From a checkpoint of a small transformer trained on Wikipedia.
Size: 15 layers, width 640, 10 heads of 64, MLP 2560 GELU, 115M parameters.
Training: a variant of SOAP for these matrices, 754M tokens, 2876 steps.
Each number is 50 + 12 x the weight over its row's rms, rounded and kept within 0 to 99. Layers, rows and columns count from 0. The size before them is the row's rms in percent of the matrix's.

# layer 10 MLP up, 2560x640, rms 0.0642, rows 1894-1948, columns 512-639
096:71 50 35 33 42 73 58 55 46 46 20 68 59 53 53 51 53 39 50 56 41 61 36 55 39 71 27 46 48 41 49 61 42 42 71 27 44 61 38 63 63 35 57 39 47 40 46 53 69 68 48 32 57 58 41 53 52 52 33 57 38 48 42 51 75 37 37 37 50 80 52 27 60 83 57 52 66 51 70 55 60 70 49 63 49 50 57 33 48 49 69 46 46 50 43 50 29 28 34 61 67 51 64 65 42 64 49 64 63 53 57 56 45 37 53 71 47 62 45 55 48 53 54 60 32 60 40 92
102:52 51 36 46 41 64 42 51 61 38 64 46 53 36 49 43 49 65 55 43 39 50 56 25 50 44 53 53 69 38 40 59 42 49 68 68 65 44 45 56 40 57 70 59 51 47 34 43 29 47 56 30 55 81 47 69 53 40 59 66 42 51 51 59 42 49 30 38 57 60 60 54 44 42 36 40 55 43 71 31 42 59 39 46 56 50 37 25 46 80 56 53 58 75 54 46 32 12 36 62 45 61 31 68 51 57 33 64 64 17 34 58 53 57 88 44 45 43 27 62 43 50 62 44 63 39 26 51
097:52 55 73 63 46 66 56 46 52 45 53 43 49 29 36 52 34 46 35 66 49 47 52 40 61 51 51 62 65 55 52 38 45 31 22 54 60 49 36 55 50 50 42 45 42 77 54 44 52 50 49 22 52 56 37 48 43 31 38 51 47 56 48 47 49 63 28 47 58 43 55 79 37 58 33 52 35 45 31 50 74 73 74 60 34 56 51 56 48 67 28 32 37 68 52 68 68 60 36 60 49 47 69 61 59 61 29 47 44 54 36 22 56 69 41 59 43 57 47 35 42 64 53 59 56 63 52 52
116:64 28 58 48 55 66 59 51 44 54 43 56 78 36 21 46 57 52 67 45 53 74 44 39 61 30 55 38 64 45 42 51 43 42 73 37 40 57 41 48 41 71 59 40 57 64 42 48 52 52 49 32 33 62 67 42 60 56 34 75 42 41 54 51 21 43 62 57 44 44 57 53 41 54 52 40 55 43 59 55 59 56 66 55 63 43 49 51 63 65 57 57 42 51 58 39 61 57 51 53 53 63 67 66 48 54 67 52 57 30 58 73 58 48 48 48 38 52 25 55 59 60 76 60 80 38 50 22
103:48 51 65 44 39 55 48 43 34 50 50 47 47 45 46 61 58 38 19 55 61 41 34 43 24 73 58 42 55 28 60 51 37 41 47 44 30 64 49 69 35 70 49 27 59 59 43 64 45 76 51 58 59 55 73 47 46 49 63 57 31 51 56 62 45 61 51 50 34 63 46 48 63 38 00 34 73 42 56 65 62 71 45 50 51 55 51 48 81 52 78 51 59 52 20 47 47 61 61 45 53 25 41 52 54 59 41 41 49 45 46 56 51 28 70 54 73 58 37 72 71 69 45 41 42 72 52 64
100:37 45 39 62 43 44 75 42 50 30 45 68 41 34 50 52 55 60 54 37 45 36 45 40 46 60 52 57 70 42 73 31 52 40 53 60 40 20 66 43 33 49 55 45 65 52 37 35 55 59 45 58 39 58 25 54 40 34 46 63 45 55 49 55 60 65 49 55 33 51 78 33 67 62 60 43 35 48 56 52 39 43 44 53 47 40 64 46 68 49 53 43 50 16 49 53 68 78 43 51 58 58 39 57 52 43 38 56 56 48 33 47 67 42 38 49 69 48 45 46 55 65 71 35 44 47 62 48
091:52 62 50 59 43 41 42 34 57 68 52 45 30 53 34 38 56 62 62 51 64 55 45 58 61 55 59 45 54 52 31 52 53 36 47 60 48 49 80 23 30 33 50 37 63 29 42 46 38 67 38 51 38 58 56 46 35 61 22 42 54 50 56 46 68 49 41 27 39 65 64 26 49 58 39 52 35 54 58 25 42 54 24 39 46 33 49 48 53 65 42 51 71 54 68 59 52 47 56 33 55 45 38 72 55 35 63 41 46 27 41 56 57 19 42 46 38 34 35 36 48 28 53 45 67 43 56 40
095:40 39 50 39 50 58 29 50 41 51 60 42 45 36 42 51 43 38 43 46 58 65 49 41 47 41 46 51 31 55 56 41 67 46 50 57 47 31 27 41 57 46 23 43 49 63 47 49 35 38 59 36 38 67 55 61 50 70 37 58 51 59 58 51 31 55 62 55 45 48 46 64 45 40 09 24 28 17 78 49 26 81 56 64 56 44 41 51 54 26 59 64 48 51 41 50 68 60 39 43 73 61 47 49 45 46 57 48 41 38 58 58 55 40 55 37 65 35 41 66 53 43 53 65 61 33 45 43
100:75 34 42 55 55 44 62 61 59 53 63 50 58 51 49 50 57 62 73 46 52 38 41 52 54 56 61 35 54 34 46 73 66 50 79 44 38 63 46 55 59 46 45 57 67 43 59 46 41 54 34 50 45 39 70 57 60 52 38 65 54 71 57 49 50 31 76 43 56 52 47 39 42 57 53 64 33 30 33 63 41 66 63 44 43 41 48 73 39 41 57 42 58 48 33 57 44 69 42 58 62 62 62 28 47 61 60 46 53 62 53 47 54 45 39 62 29 41 34 53 70 44 69 49 51 25 17 49
094:44 35 42 34 36 57 54 44 51 45 60 53 50 56 60 48 64 40 44 50 68 30 40 34 76 58 53 25 54 66 42 63 44 41 69 48 34 44 82 32 60 41 69 30 61 39 63 52 56 21 47 39 60 28 61 53 63 44 53 45 57 35 56 49 40 52 35 45 61 52 72 52 41 57 52 45 50 49 71 86 55 44 42 68 32 65 53 52 53 51 30 53 54 42 64 35 49 20 37 22 38 35 35 63 62 44 30 39 44 33 44 50 38 58 42 49 51 61 48 70 48 56 61 54 41 49 58 42
096:46 46 64 37 42 65 51 54 46 55 33 57 52 36 39 33 35 91 33 47 36 39 58 56 55 39 47 40 45 61 36 52 60 42 34 66 33 49 29 52 49 43 53 63 69 53 40 45 35 60 48 55 72 36 45 57 35 52 68 65 61 59 48 28 61 65 66 45 21 45 24 37 61 59 51 61 49 36 31 48 78 49 60 48 37 48 54 63 64 70 52 54 49 22 43 59 19 67 45 45 46 36 66 44 61 56 38 67 52 47 51 44 51 47 36 63 63 54 54 51 65 48 73 59 29 47 46 50
091:45 51 69 53 52 78 17 57 52 38 61 50 68 61 66 43 68 50 66 61 36 46 33 62 55 55 63 55 39 65 52 72 55 52 53 38 52 61 62 47 29 36 50 56 26 57 14 55 62 58 37 54 31 46 63 37 47 48 44 54 41 33 60 46 79 47 63 46 68 56 55 50 44 45 34 53 57 59 54 35 45 45 60 46 53 53 79 41 40 58 40 40 32 54 45 66 94 42 41 61 60 50 57 56 48 67 30 53 79 72 51 59 38 52 47 47 60 45 58 62 41 47 39 49 51 40 51 30
108:43 59 58 57 47 88 32 48 49 50 49 58 62 45 49 74 37 44 47 55 62 61 47 52 43 43 38 54 61 47 22 49 54 37 48 36 50 38 59 41 63 28 48 58 55 58 30 47 76 51 59 66 62 45 52 48 39 69 51 65 50 39 49 58 64 72 55 49 46 54 41 55 61 10 59 55 67 74 67 45 48 51 66 58 64 41 56 40 55 39 54 63 58 57 42 52 60 52 37 39 41 49 40 48 59 51 56 38 60 51 49 41 58 61 50 64 62 46 58 73 38 50 24 47 39 51 74 61
104:66 40 34 56 43 62 53 51 48 53 53 33 58 51 64 46 56 62 38 22 13 59 60 45 45 30 63 50 52 68 38 64 40 39 42 52 45 53 48 46 39 41 44 50 56 64 43 45 67 41 65 60 37 59 57 45 57 53 33 62 41 36 71 25 52 45 59 49 34 32 49 62 48 44 52 42 55 47 48 54 50 34 68 46 73 46 38 41 48 57 45 66 44 56 42 30 51 51 55 50 43 33 53 24 45 43 52 51 45 75 52 63 61 38 53 53 50 44 66 52 60 40 35 63 53 26 53 42
090:46 21 38 47 42 45 46 50 59 67 63 69 45 52 26 42 69 42 26 47 38 46 50 57 43 34 31 56 51 60 71 42 48 35 35 46 34 46 34 62 41 55 59 49 54 59 15 43 68 57 38 48 52 45 63 55 58 65 62 57 49 58 58 36 51 82 30 51 43 39 55 69 60 52 59 56 54 31 44 42 31 57 41 16 72 47 52 36 48 49 51 48 56 68 44 63 31 47 61 45 57 40 53 61 43 48 58 29 33 56 44 25 68 45 63 64 42 43 66 43 23 46 63 35 40 89 82 42
100:54 37 54 62 31 51 45 51 39 38 47 29 67 39 25 34 41 51 58 34 59 66 71 57 64 53 59 55 62 48 42 45 56 68 29 63 37 55 34 34 42 43 67 42 37 23 60 33 53 58 51 40 38 43 26 48 65 54 35 51 47 45 49 38 43 53 59 47 60 57 45 50 55 45 61 59 51 45 56 49 63 47 35 44 48 47 79 47 45 84 68 38 21 66 44 54 70 82 55 39 68 55 88 40 43 54 44 54 33 66 45 39 69 37 62 32 57 38 55 47 51 43 50 56 47 45 67 37
092:48 59 56 55 44 44 50 04 40 52 56 55 76 45 59 49 38 56 47 63 70 46 23 43 47 36 28 44 42 49 41 44 35 48 53 54 52 55 53 58 53 57 46 33 45 55 53 68 59 45 65 52 42 45 56 38 65 54 17 52 44 29 60 58 42 62 51 37 47 52 35 43 48 48 72 56 49 53 61 31 47 44 42 72 43 55 40 59 57 66 56 59 53 51 61 50 50 65 57 35 60 44 47 61 49 51 58 57 30 60 54 58 50 49 34 38 21 69 49 55 50 59 84 43 45 58 37 63
100:48 43 50 44 20 53 49 41 57 36 15 47 45 71 47 67 86 43 40 42 42 62 46 46 61 49 65 50 54 64 57 40 43 39 45 36 64 50 78 51 64 49 63 46 62 68 59 57 51 57 59 63 59 55 50 48 40 72 57 47 57 33 38 46 56 63 47 36 51 45 56 67 46 69 36 42 53 69 44 77 52 49 59 37 60 68 53 49 53 31 34 44 57 45 60 30 48 62 53 27 55 48 41 28 43 55 74 71 30 60 54 43 42 33 60 43 39 41 44 35 61 49 34 63 50 42 46 42
098:36 44 59 53 33 63 29 59 26 58 39 44 55 53 59 59 49 33 34 45 36 49 48 17 40 41 74 38 63 56 67 48 61 42 43 52 42 59 33 59 49 48 29 58 45 46 51 59 39 63 56 63 45 63 70 30 77 52 55 58 56 53 52 64 36 47 56 28 49 70 37 57 34 58 23 33 47 45 39 38 38 35 54 39 42 62 63 43 55 57 43 28 61 55 64 43 39 50 59 77 51 42 45 41 49 36 56 64 52 43 57 58 63 47 64 62 54 62 48 36 29 43 67 52 24 55 42 76
106:42 40 53 66 46 46 36 53 46 45 56 56 44 50 75 40 37 44 45 49 54 55 50 42 55 65 72 35 38 40 51 63 64 48 58 39 48 35 41 46 52 61 58 65 57 44 41 28 54 70 36 38 69 59 64 41 43 52 54 56 63 35 51 36 54 63 51 57 73 35 79 57 29 56 51 53 54 48 52 57 39 57 54 46 44 47 55 71 48 54 59 90 39 49 80 43 27 46 40 46 46 57 47 53 39 39 69 34 34 56 40 55 65 60 58 40 61 66 62 46 51 49 43 49 48 51 47 59
092:45 50 36 67 45 63 57 48 57 40 50 24 39 71 36 42 41 59 42 46 37 68 46 44 30 68 67 40 60 68 61 51 28 60 41 52 67 24 48 44 52 33 77 62 59 45 53 45 33 58 60 55 53 50 54 62 55 70 70 55 53 24 61 43 53 47 57 60 71 70 42 48 46 48 43 35 49 46 44 48 49 49 58 60 76 31 42 43 57 44 47 37 44 63 51 55 33 58 63 34 58 58 65 38 66 44 56 60 52 52 44 33 62 41 38 60 54 59 42 36 51 51 59 55 63 51 42 38
106:68 34 71 70 65 54 53 48 40 44 50 57 53 51 40 61 58 54 42 72 61 47 49 48 69 36 33 64 36 47 61 51 42 47 68 29 59 53 55 56 54 41 59 60 40 56 65 21 42 81 48 53 51 52 52 70 59 43 63 73 40 44 48 43 50 66 30 69 53 40 44 42 46 64 37 63 35 39 49 42 47 52 76 67 39 46 58 52 69 44 33 44 60 46 30 54 52 57 71 58 55 36 67 59 55 48 65 61 40 55 40 47 30 58 42 45 40 37 59 44 61 34 28 61 55 59 50 50
097:62 35 42 40 16 67 65 47 60 42 47 39 52 47 24 45 41 59 14 49 37 56 66 51 51 58 47 68 36 62 61 49 40 32 68 69 27 57 59 59 49 68 47 61 67 52 49 42 62 50 62 38 81 50 53 46 35 50 59 54 61 41 64 58 48 44 33 58 60 55 49 69 86 46 55 33 43 53 46 60 55 51 53 60 48 60 54 73 68 67 42 56 28 54 42 37 25 64 51 61 43 59 41 53 41 47 38 53 47 57 27 56 56 63 46 55 53 32 44 41 48 45 36 54 37 65 76 61
097:57 48 33 46 43 38 30 45 41 32 44 41 37 43 57 27 41 51 44 49 46 68 61 54 40 63 57 30 54 47 57 60 64 40 40 46 40 64 60 56 47 51 45 49 44 51 37 57 50 37 44 44 38 56 48 52 55 69 50 50 36 64 45 48 68 44 38 32 49 35 55 76 49 62 43 63 52 51 48 55 27 38 47 63 66 26 40 51 57 53 21 33 31 33 48 65 47 56 51 51 46 47 25 32 26 70 48 51 59 39 64 72 52 64 57 45 46 43 44 36 39 31 52 34 52 46 36 66
122:46 44 51 31 49 67 38 55 51 57 45 40 57 54 35 40 50 50 55 18 33 38 62 48 65 41 22 60 09 56 23 40 48 27 57 46 40 58 60 49 52 65 27 40 52 57 67 68 49 50 55 44 58 77 63 48 45 34 46 56 51 35 64 48 34 49 51 55 62 52 51 53 73 42 60 49 30 70 43 42 52 49 43 56 50 58 50 35 34 26 46 68 60 46 40 60 64 38 49 48 41 56 61 41 46 46 47 26 37 50 54 30 53 79 45 61 61 59 45 56 73 44 61 57 37 45 68 40
105:92 59 63 50 53 51 31 53 39 30 45 26 61 80 37 42 51 28 42 48 41 48 57 43 31 38 83 49 66 52 45 49 65 69 53 62 50 64 38 51 71 63 46 61 52 39 37 62 53 40 61 36 60 24 47 62 64 32 35 70 41 50 45 58 41 50 25 52 47 51 40 48 36 50 80 62 58 68 43 52 41 65 65 43 40 58 57 87 52 37 67 64 55 47 23 63 51 40 47 33 59 38 45 37 47 39 32 36 57 43 64 72 63 47 43 57 46 62 42 56 57 57 48 70 48 57 76 27
098:58 39 53 52 58 56 57 73 46 68 47 33 46 41 44 79 57 45 46 57 33 39 51 31 35 56 64 52 65 55 57 40 43 47 60 49 58 33 54 61 63 52 71 45 56 62 66 73 62 63 62 73 49 55 55 40 47 35 34 75 62 37 59 68 33 63 38 52 33 57 37 43 82 37 61 50 73 50 56 39 59 39 81 71 53 47 41 52 48 26 52 40 46 67 47 40 48 45 54 49 40 57 50 81 51 53 76 54 52 36 63 50 63 64 45 56 52 25 44 56 57 58 43 58 65 68 29 70
106:57 46 37 57 40 56 49 46 39 45 49 31 54 44 37 59 53 47 65 49 43 31 46 55 42 40 39 14 58 59 58 44 44 58 50 32 42 42 55 45 44 49 46 73 66 68 41 36 50 74 36 44 71 42 63 47 34 50 51 52 64 81 65 51 47 71 47 47 54 59 30 61 68 52 52 33 58 43 36 49 32 68 35 49 62 24 36 46 46 35 46 53 51 09 42 37 78 57 38 59 41 37 49 56 58 79 69 55 33 44 37 44 54 52 49 57 47 63 43 64 59 62 58 51 42 35 49 22
109:63 74 42 49 56 50 60 39 61 34 41 47 55 67 55 35 56 68 31 63 49 46 49 55 38 45 54 60 44 35 47 49 66 73 36 49 46 46 47 67 44 39 48 84 59 48 56 49 51 44 26 42 44 53 35 65 50 37 51 67 12 59 42 34 50 70 47 67 41 29 53 69 37 65 56 48 63 57 61 55 47 49 46 39 78 29 61 68 50 47 37 52 52 68 61 45 52 58 65 57 64 54 55 75 29 51 46 58 43 42 46 46 48 59 51 62 44 65 37 42 53 61 51 49 43 51 48 42
097:19 37 56 73 41 41 31 45 55 15 65 64 65 43 45 48 40 58 46 51 42 58 32 61 48 54 59 38 42 47 66 59 65 34 34 62 62 47 64 46 65 52 33 44 67 53 59 65 70 53 64 44 61 53 74 65 68 44 68 55 54 43 61 28 43 27 64 50 45 59 60 52 79 34 55 58 52 35 57 52 37 52 65 43 48 56 21 53 48 39 58 58 38 59 43 49 32 44 54 33 38 62 64 44 43 61 53 13 62 60 50 67 67 54 53 32 59 45 64 57 30 45 41 44 52 50 56 38
094:25 60 52 40 48 33 48 30 61 44 49 29 42 45 65 70 55 53 58 45 47 31 64 43 25 45 38 64 38 40 51 37 34 34 58 74 47 55 40 40 43 53 59 61 50 41 28 47 48 40 35 46 53 44 62 62 47 48 34 29 54 67 50 47 51 57 32 44 52 43 42 61 54 23 38 28 58 49 43 56 34 48 41 42 43 64 39 55 46 56 44 40 58 66 51 67 63 41 71 66 58 59 59 49 51 62 43 52 54 63 44 34 47 32 55 68 53 49 38 50 31 42 30 51 33 74 52 45
098:59 61 50 53 59 61 37 76 45 48 34 48 55 58 59 81 77 46 53 48 38 20 31 39 55 54 67 38 43 48 58 50 50 49 48 54 42 64 39 45 60 33 42 42 36 18 36 48 37 48 48 52 44 58 66 43 56 26 51 23 34 42 35 52 67 58 38 64 57 58 74 59 49 66 68 45 78 49 60 62 44 73 57 55 56 28 68 63 60 55 45 57 72 42 67 47 33 65 44 51 42 41 41 34 56 61 40 34 39 42 44 64 49 64 46 74 68 51 40 37 57 47 32 44 42 58 61 62
104:40 43 58 57 42 41 40 60 63 78 38 51 54 64 60 61 60 56 52 67 40 48 32 62 55 59 61 60 32 57 53 68 45 61 54 55 48 55 48 27 61 55 63 59 73 57 39 32 50 70 60 33 52 61 56 14 41 47 53 37 43 42 45 31 52 50 45 51 55 40 58 68 47 49 45 58 63 48 31 61 53 57 46 52 45 39 49 61 62 50 39 50 43 43 44 29 58 59 43 58 38 47 52 39 52 41 69 45 24 61 52 41 53 59 49 37 57 69 51 49 60 61 43 68 51 55 70 54
094:47 41 40 47 64 61 56 45 48 38 28 58 59 45 41 60 56 36 56 62 78 54 42 46 48 44 63 40 51 47 43 32 65 49 54 51 32 51 57 64 55 36 68 45 62 57 52 41 65 28 69 62 35 48 50 54 57 40 54 50 48 58 45 38 64 57 62 36 57 21 42 53 71 30 35 41 50 50 45 64 33 46 36 30 51 49 49 54 74 34 42 54 24 43 43 65 36 48 75 36 50 57 65 52 74 44 65 49 64 68 48 29 60 27 48 57 49 60 55 35 43 61 30 47 49 39 56 57
099:52 44 49 40 69 31 25 35 65 60 43 31 48 51 43 50 44 51 61 58 41 52 46 45 52 14 58 58 76 55 50 36 37 57 36 32 27 76 51 67 74 64 37 65 66 47 86 67 48 66 55 63 49 52 48 62 51 34 52 41 40 34 43 49 57 52 51 26 47 39 28 46 49 43 52 39 28 79 41 51 56 38 25 38 55 61 60 38 36 62 39 62 44 70 59 66 54 48 40 37 45 42 51 52 60 50 45 49 32 45 29 58 40 35 52 59 54 36 43 60 44 55 38 34 48 32 72 47
094:41 29 46 50 56 33 41 33 47 42 50 63 59 52 61 55 47 51 49 41 27 80 42 61 51 35 51 50 59 39 62 44 49 59 45 51 39 29 54 58 35 36 60 39 62 15 50 47 30 53 58 63 54 61 39 62 37 70 40 71 69 60 30 57 62 34 45 61 48 56 52 21 52 61 65 63 40 50 56 64 38 40 57 40 57 27 65 51 55 59 46 24 76 51 55 69 39 44 62 46 60 25 48 38 53 55 43 34 47 48 37 36 37 54 25 53 72 18 25 51 38 53 38 21 22 57 58 44
106:36 37 61 27 29 61 36 56 32 37 59 55 50 53 52 61 31 43 29 53 52 40 40 43 54 48 69 45 42 46 70 39 67 22 43 67 82 37 70 31 41 62 62 61 58 66 41 51 48 57 64 66 52 70 52 48 41 71 39 49 45 59 52 38 65 62 43 60 55 55 55 55 56 38 41 37 34 63 35 57 38 74 35 57 47 59 35 36 49 53 47 28 38 58 55 41 56 44 39 38 38 64 28 64 63 39 61 52 45 83 58 16 67 55 73 36 48 61 51 48 43 32 37 53 47 42 52 50
095:33 44 76 34 32 52 50 78 58 59 46 33 58 51 58 25 50 63 29 52 54 43 41 56 49 73 47 70 53 44 59 53 54 66 55 40 43 53 61 56 58 43 62 45 46 72 47 54 40 47 59 59 55 46 55 32 52 50 81 65 25 43 33 47 66 50 53 58 51 59 57 56 58 56 53 61 49 27 43 53 63 54 56 64 41 37 48 46 71 44 53 48 24 41 48 54 56 32 46 33 36 40 58 42 35 52 35 46 27 65 43 53 62 78 43 37 54 69 59 43 26 81 62 55 52 52 50 76
101:61 46 28 59 64 76 30 47 48 35 40 41 49 61 35 46 64 54 54 53 31 39 38 62 54 47 50 32 47 32 36 52 54 53 48 37 45 49 42 46 33 71 66 51 64 82 67 41 42 53 61 68 16 50 53 43 55 67 35 67 35 53 48 66 36 65 37 62 44 57 42 74 49 63 62 47 55 39 48 57 47 60 56 73 44 62 71 53 37 35 50 43 60 65 58 25 34 52 54 55 51 66 40 32 44 48 56 73 44 42 44 51 65 84 28 57 59 47 55 61 48 46 57 39 48 37 27 36
104:46 52 48 52 41 45 44 49 34 55 38 32 48 60 47 49 48 35 47 44 55 47 47 37 67 32 38 37 24 58 28 52 71 53 58 40 33 48 47 53 63 56 31 46 38 30 41 37 57 43 36 44 46 32 39 42 35 31 47 57 40 56 55 43 46 58 61 44 44 32 54 38 55 29 60 56 65 71 57 53 29 33 49 22 41 43 55 25 42 39 52 43 48 57 43 62 39 63 32 48 56 48 30 21 39 47 76 38 40 38 45 56 60 17 62 50 35 44 40 32 48 40 41 45 60 57 68 70
100:58 53 58 60 42 56 52 42 51 54 50 34 43 57 37 51 46 59 41 36 39 67 35 57 85 57 40 49 50 38 54 49 49 52 28 51 51 50 60 63 66 63 63 56 50 35 64 47 63 48 67 71 60 57 79 38 42 54 44 47 58 27 50 56 42 71 20 23 37 49 35 63 59 36 47 48 41 54 61 49 56 74 42 53 72 57 65 43 52 29 35 42 41 47 58 41 66 46 54 43 75 49 57 61 37 49 61 32 80 67 65 60 74 53 51 61 40 40 68 47 46 51 48 79 62 65 42 47
111:63 45 45 42 53 53 48 43 49 69 53 58 50 51 66 49 44 53 10 51 41 54 55 38 40 47 54 62 52 45 61 57 69 45 46 38 46 26 48 30 50 56 53 81 55 43 32 47 54 41 67 58 45 49 62 33 52 65 56 34 45 30 26 51 61 46 49 51 64 40 40 53 52 61 57 55 57 48 39 63 48 41 52 52 39 70 56 56 33 35 49 46 52 36 47 40 31 41 67 55 36 50 48 57 42 46 50 38 38 29 41 57 60 48 71 47 53 54 47 52 54 28 36 47 38 39 39 59
098:44 42 33 63 55 50 55 57 35 52 41 50 66 66 51 53 75 64 70 67 57 36 40 49 65 32 52 43 57 53 50 40 62 60 55 50 56 28 46 55 25 27 45 42 35 29 43 39 30 43 50 47 32 33 71 58 44 58 34 49 59 47 49 46 72 55 62 66 58 51 52 48 31 60 55 57 67 49 53 67 36 71 40 46 63 47 63 39 48 51 56 29 62 52 33 58 47 43 58 36 33 37 47 16 55 50 50 61 70 50 47 42 71 41 41 62 76 26 37 54 48 38 71 57 60 44 57 39
088:36 54 40 48 55 57 63 46 48 44 47 66 69 39 37 56 51 70 67 50 49 45 40 66 59 60 47 50 46 24 64 45 53 33 33 37 49 49 51 38 36 32 60 45 39 69 54 51 65 55 49 64 32 25 51 66 35 51 59 43 37 27 45 54 47 37 61 75 36 31 72 65 58 41 41 26 54 56 57 55 40 49 58 61 77 60 22 54 58 44 69 51 38 53 70 73 31 65 60 50 45 61 47 57 60 62 50 61 58 52 48 71 15 39 60 37 61 42 25 60 71 43 47 45 45 43 62 59
102:48 36 41 53 46 52 52 65 51 45 52 54 53 56 47 51 58 64 49 42 48 25 20 77 48 48 49 27 63 34 53 30 65 48 50 63 37 35 46 55 30 64 40 23 70 63 40 41 67 41 32 24 79 59 38 45 34 56 52 41 50 51 44 41 67 77 42 66 47 42 35 63 51 38 24 67 28 59 43 47 49 59 45 43 35 33 62 49 37 60 67 59 60 30 57 38 49 60 59 47 62 41 45 50 50 50 36 30 59 48 39 31 57 69 49 58 27 56 50 55 59 35 54 55 45 51 63 52
111:50 53 77 58 47 57 45 41 72 72 66 15 58 38 55 58 32 54 30 64 59 27 48 37 45 27 51 78 51 51 40 54 68 43 46 50 48 66 48 52 59 62 67 69 52 45 62 12 55 43 43 59 38 70 61 51 47 23 59 48 40 37 42 65 56 37 43 35 38 48 64 50 78 56 46 51 44 64 42 34 68 61 59 43 38 53 43 54 70 55 31 57 18 66 63 55 39 35 71 51 63 44 55 54 50 68 68 66 42 55 53 45 39 30 48 46 56 61 30 47 54 61 25 32 48 48 47 34
094:59 52 59 57 24 58 74 18 51 53 30 56 35 42 46 38 34 62 60 38 59 42 35 60 35 79 42 63 31 60 15 65 54 35 54 29 45 38 38 61 65 58 37 42 61 47 39 46 56 49 60 62 73 55 56 53 52 55 80 57 54 53 64 60 37 56 56 42 49 63 48 31 35 57 71 60 53 42 46 62 57 60 61 46 31 42 74 76 32 47 50 43 57 69 38 61 42 55 66 46 48 36 41 44 54 38 31 53 43 38 45 28 38 48 40 34 59 40 80 47 54 56 59 24 46 50 56 63
112:57 61 56 58 34 75 43 64 67 51 51 61 44 37 55 50 48 52 51 52 53 50 52 41 37 40 37 50 42 50 40 54 56 51 45 31 71 49 62 74 51 56 53 67 71 43 61 54 39 36 37 40 67 61 58 42 57 40 56 56 57 46 48 38 54 55 38 44 66 59 37 55 37 48 53 42 59 28 65 48 63 67 50 42 36 68 47 67 60 42 49 50 52 56 33 65 78 64 54 53 49 65 78 65 31 65 58 27 44 61 36 49 49 55 59 46 50 58 49 49 30 65 51 56 60 67 60 84
096:35 69 42 69 48 47 54 67 47 42 46 77 41 79 59 54 54 50 43 39 48 48 43 47 59 47 35 66 39 55 52 40 51 56 49 58 47 64 45 47 55 31 40 58 38 33 48 63 59 39 58 44 52 50 55 45 51 40 40 54 62 24 29 34 49 37 47 47 51 53 76 16 40 67 61 52 39 58 31 38 42 54 42 61 24 61 40 47 66 20 51 72 42 42 27 40 52 28 62 42 56 59 50 48 38 40 52 49 54 38 51 52 62 63 47 51 40 29 36 37 42 61 54 49 39 51 55 73
105:51 67 49 43 67 50 16 57 55 70 41 41 66 72 35 41 35 47 60 48 32 61 33 67 55 40 62 56 47 49 53 42 25 55 31 62 34 40 47 60 74 54 50 66 62 55 19 58 48 42 46 37 46 63 28 26 55 53 42 51 63 33 41 49 73 59 55 52 42 37 76 19 72 44 47 50 53 41 52 68 51 42 27 46 34 57 52 61 61 54 65 68 33 42 52 35 57 43 54 63 40 45 52 48 58 65 65 53 49 40 40 33 45 54 42 38 50 59 44 54 52 76 41 37 46 51 46 53
102:40 42 64 37 54 53 41 56 39 50 46 67 56 22 45 51 71 47 35 50 34 51 31 64 55 37 41 54 36 40 48 44 42 64 48 50 29 72 53 53 58 66 69 54 26 53 54 44 72 39 66 44 40 54 26 59 77 33 21 66 80 50 54 59 43 76 38 53 09 51 44 64 49 68 43 41 54 75 53 73 49 47 43 48 39 39 54 72 41 27 38 33 48 46 45 38 71 41 68 53 45 54 47 61 65 66 38 67 35 66 53 64 45 42 51 53 26 46 56 30 40 67 45 43 41 28 60 68
112:54 51 71 44 53 73 49 45 47 47 36 27 50 58 63 71 47 62 45 78 49 39 32 56 46 52 41 55 65 62 43 66 54 37 75 42 35 50 39 53 62 61 56 56 47 54 54 42 39 53 32 51 48 71 62 61 41 41 61 63 54 31 55 52 39 34 30 59 62 39 55 36 46 43 76 46 59 51 34 83 48 60 33 72 44 59 68 31 39 64 41 63 40 43 45 53 32 40 65 42 39 63 46 64 32 56 46 43 50 61 25 47 57 30 39 51 62 34 30 71 40 46 54 43 61 64 60 35
091:56 59 39 25 49 50 49 64 36 45 47 45 43 41 48 50 56 56 54 61 64 47 45 60 50 49 35 57 46 53 46 55 51 27 56 49 44 62 43 36 56 34 51 37 63 54 41 60 53 39 70 58 55 47 48 37 58 39 28 51 30 40 37 52 60 80 68 60 24 32 56 52 48 29 41 55 64 51 52 38 62 62 54 56 43 53 39 62 48 63 27 56 50 57 50 68 42 36 65 57 65 62 41 58 34 39 62 51 38 48 57 39 51 31 45 39 60 51 51 53 65 50 47 48 46 40 35 53
099:78 51 61 29 38 56 40 31 27 47 54 61 59 66 40 30 69 48 54 48 57 53 52 62 55 66 55 53 30 60 65 42 51 42 39 50 76 32 74 42 59 41 41 41 51 53 55 43 56 61 70 55 62 39 31 52 38 39 45 36 48 47 66 48 64 53 39 45 55 40 54 18 73 50 45 45 51 65 49 60 71 50 44 39 48 61 56 29 50 32 33 54 39 65 30 48 60 45 54 26 44 54 46 56 49 46 40 60 53 63 51 41 58 50 57 43 53 42 55 48 27 66 37 37 45 48 39 56
095:53 66 45 69 39 66 62 19 44 45 30 48 57 50 66 74 60 48 40 58 72 72 36 57 67 65 63 37 71 63 67 40 47 62 37 41 12 59 36 65 62 57 45 61 41 55 43 45 38 27 45 41 52 32 31 49 51 60 58 42 55 52 67 36 55 49 34 34 74 58 26 24 47 48 33 42 43 59 43 41 57 68 55 60 57 58 53 55 59 47 61 58 41 51 65 22 39 44 67 37 49 50 74 63 77 44 47 47 76 46 61 52 34 61 50 47 48 45 42 41 62 55 50 57 48 47 80 42